From a checkpoint of a small transformer trained on Wikipedia.
Architecture: RMSNorm before each block, no biases in attention or MLP.
Training: a variant of Adam for these matrices, 628M tokens, 9581 steps.
Each number is 128 + 24 x the weight over its row's rms, rounded and kept within 0 to 255. Layers, rows and columns count from 0. Numbers have three digits each. The size before them is the row's rms in percent of the matrix's.

# layer 4 attention value, 320x320, rms 0.0478, rows 222-239, columns 240-319
098:104074140162108157114114118091112131140146121095096173122128109136165111140111140100108137128136117176146098131142128149142102173151139093143102093139143091168132096166124106162149090179119121140137188124146143085125133133110115105102108128
098:115109130157163163134083137094149120136134119081092112129106134077133108136129163135091136112138135165129140133119129114139158136100137138153082119106159112116157158146126133104146119181134100140140168140096102123087128085141162138114128123
106:122126132120173163154123111084181112185135106165100133124135122130103119100120176146165143115143115121131133148134129133129140141135141163135115123124152136142089132153108142070122124184143124115155071122091122114106163140094132161145137154
111:123123138156117108115163114140177124149075131080095134122102142152145115093102149141128161127175136108111148108114116124133132135111125136109109129099113101103138125093111158112149117097171157121103133121152086132120144136121129137095152164
157:138144165128119074136150138145117159130080084104162121124088119111124142104113143114109130126164137104102120097078105127126159118112108126121105125144175106113087124110119163130150124063136157121127085134142133120118136117127138120103125143
094:119125125067125126151122090150100110119145098089171143138110116129113134066119148074148076121197089128121126173112132134122133126153141132123116117172128102104110150135114134129131090115126165110161125132135152112096142132150119122142143162
122:151133095107148164153145151092114112123180120173130144138154081129117107156138120109132084126106085132165129146136131122117129107139132118165147103159136096119117136129133066128125135153108109134178149122105139135114126083118133113153111159
147:116195168116123149139166115101091113137123097101090137142093150143135107088142135093124145087140122138131118090118125133133120156145159141138102131139123113130117142115137118083103102138124133134150122127117163090127112105142135112156120115
119:149154127156127085163176102150108105143124095158146192141160115137135144089113154138175113118117112107114089112129123131139152164101101100095135134145146071109108118146127103127082116160086151134151127138105112129141143135111116157163110165
153:129161131138129094173160152119132145104169111124123104121147153113119142114150105168131093121099153109135161134081122120120130079086091173109172150157156106099129172092141132153122137137142151134122139132185127188160131116149108126102087150
152:110112176153116116159125090122086151165146108149148120108116188110158098098136147156136153104172140120138146154155129117113158105110145157150144133138146112105132146123116132136146130121111079117103115157175130159136146103126149117100146111
127:153122103117126116118135099109201131131120125063134169117180165140121151126116147118119120132146110128142142113173147114129145137124157169125087117162162119123129129111118101136102125182157163151128190123156118150123165144087108159143122195
139:135122142149123112135135123095108097110131145141154108115127149114129102120135136154150102123110064121135137137138128109133168109133119132158164147171105110110151131125126083149097119116127164134138117131124114119129107071140137116159121117
157:146138115119101087139121081164129129156074102104194123130126174131147151140123113129149111136096143130106093131088121135140140130122096124101086117101140115137118143137111105141120073112096156134091128141130141133141128142160121142148100101
161:160132110085154138133095109123172153114144118100139158150178113122115146124130144148134116143121116127144153165170125123142120088099099218142117150151132130110078142105136111122134120165136139113143144145112157154121139132131106151097117177
123:142157089085138134147124130128164132169121126109116124142118123153131157120119128146141116142155154138121136118111128126140098084128124125104160102088151134163109145108121162113133152159138169158115160096122118138127159133119137155134100123
151:164130094100167148139109135109162130132141113188111177153192083122111135140122128118113125129098133121135131105156128138145105136130111156141123127135133141142119112147133131103107157172154148103163129121082128115127133117115123145145112164
119:139087137150129126113113162132088123162135099112106088124089143142144139152123136117136133106089117166101109117115139137124127129152131103144148121092091114145166134138132173122084112127114124182121167110145126138105131131178118128115116086
# layer 4 attention output (transposed), 320x320, rms 0.0425, rows 222-238, columns 240-319
092:114153117109183175157134125128164160135148131130123134142142146115118139176130122098099121164092135144133163163094140109128135146135110154145097139100130147139129157143117189136145081102146141119145135152132129132156164106157107152136118129
097:130138132078134177083143134126135140109120121114120116167107157151114112160167144091092145162139107113146144135151102125127147127160147070132133139102108099096152135104128152128128089171155101095188140127139142118175092126143157111155103140
091:137131104134117134123132113087141119148115136106113064125128139127118068100194107122139154167135118109119158159155128128116114179156117108141106138113149171117120147098115109135128110159125106153130162129169145115176129128160118125139127085
100:156208110108143138174099125147139121121120144193125152137148130131131126107088143115148127083140107107123050117132127129126100114110111114099152114144163083088152123106129045119095150142121132118138144138150158113114137133131149133130134113
130:167175102119135136126095137138110132104149162142124123148109096142116094093119121134137114099148165135127065152171113122140106115127131134152121111153120103100157174099130072134110166165102112112120131151154130128094117144110132123110140097
087:129163094104127144103084096150110130094180148113092102118129119126132034098128150143153108142136158126148114160173122130121123166123113099155092135157133150132166167140124080138150144151133142163120134125155122086156144141144103131090155131
107:084087149126102150088148093105141130123143088080061086102100127111134087115169119120099117153114137113141194121118124132125141162121162124114088138104118128170128132134123175107145133141134149155139115128137086067148143134143107125120127119
128:163131116106104122141139099131124157123099176147085124121088150093148087128116132127110127125146147117132125147143133129122125136120114151141124095150123178130101163098124089168140137083100157116103083168106125125162136156139107086122127088
100:157138123135127124142103104122100122032159111100099105139117123069113143118142138128135126147133117114157150147119115122135144144136115107151122161146115176125111143099126115099156132165121131152109132107136146107149149121100130153135107139
124:103092141144093114124123144115102114116096075147101136141136074111158122125061104127135154111137143097151130076133142138131141122165130127117133073133130052169160096184137107121106149154110108113088103100094123110096109147092139142132159151
124:169115146128154112134111157122155141138135132170153171150167146148126148195055116160135133137109123132159120097159140120131138090127081102125153111139126130107122126121118072151112121025155106108123128126095129169154150129129118122168118149
116:111117117117127134128113120119120127094133092145084144145169105119131115111144138114171133113110134122126169125098133130132161148128149098125122115136167167165139108181124139096108114199129121122131108060142147104180129118144116176114137127
131:096112160151112137114127100133179118119118081115111133109109157141129122108133073139110108123124112096164130120176122128136134143130141133098079152110095078130120110038124142125120122098149178141135129114166077071108130147112138109148127145
126:153128111151131130165134126147084139068130122154136158140169114095136125114134135111143124088144136140124157125122116133143139088167115143155124142180103147130151137129130157126160131169104126122111121111130146160101113154102134153137134186
129:084128122126101133120130116113092085110110074107075095105140096121116092081187114128171157115114130110128160110179123135128125184119107099101126121133146122147147118113117120104118141172133141169123161113149155096167112113130105124107144128
108:122147144103086106129157123122097134158091144136126111139130077079117111103114145115152133116140133120059098139097138137119108124138135162122157096148146157154134129186135151149138159194132112110075111118126127139110140140138129140085151158
110:091126141143102150118106134096103119137137107059098061119096126138112105105201129119136161157110127107122182153136123129122124171126157105133122126128129170147117120142128144100131112190134127155121126103140129113144119120132112141116141096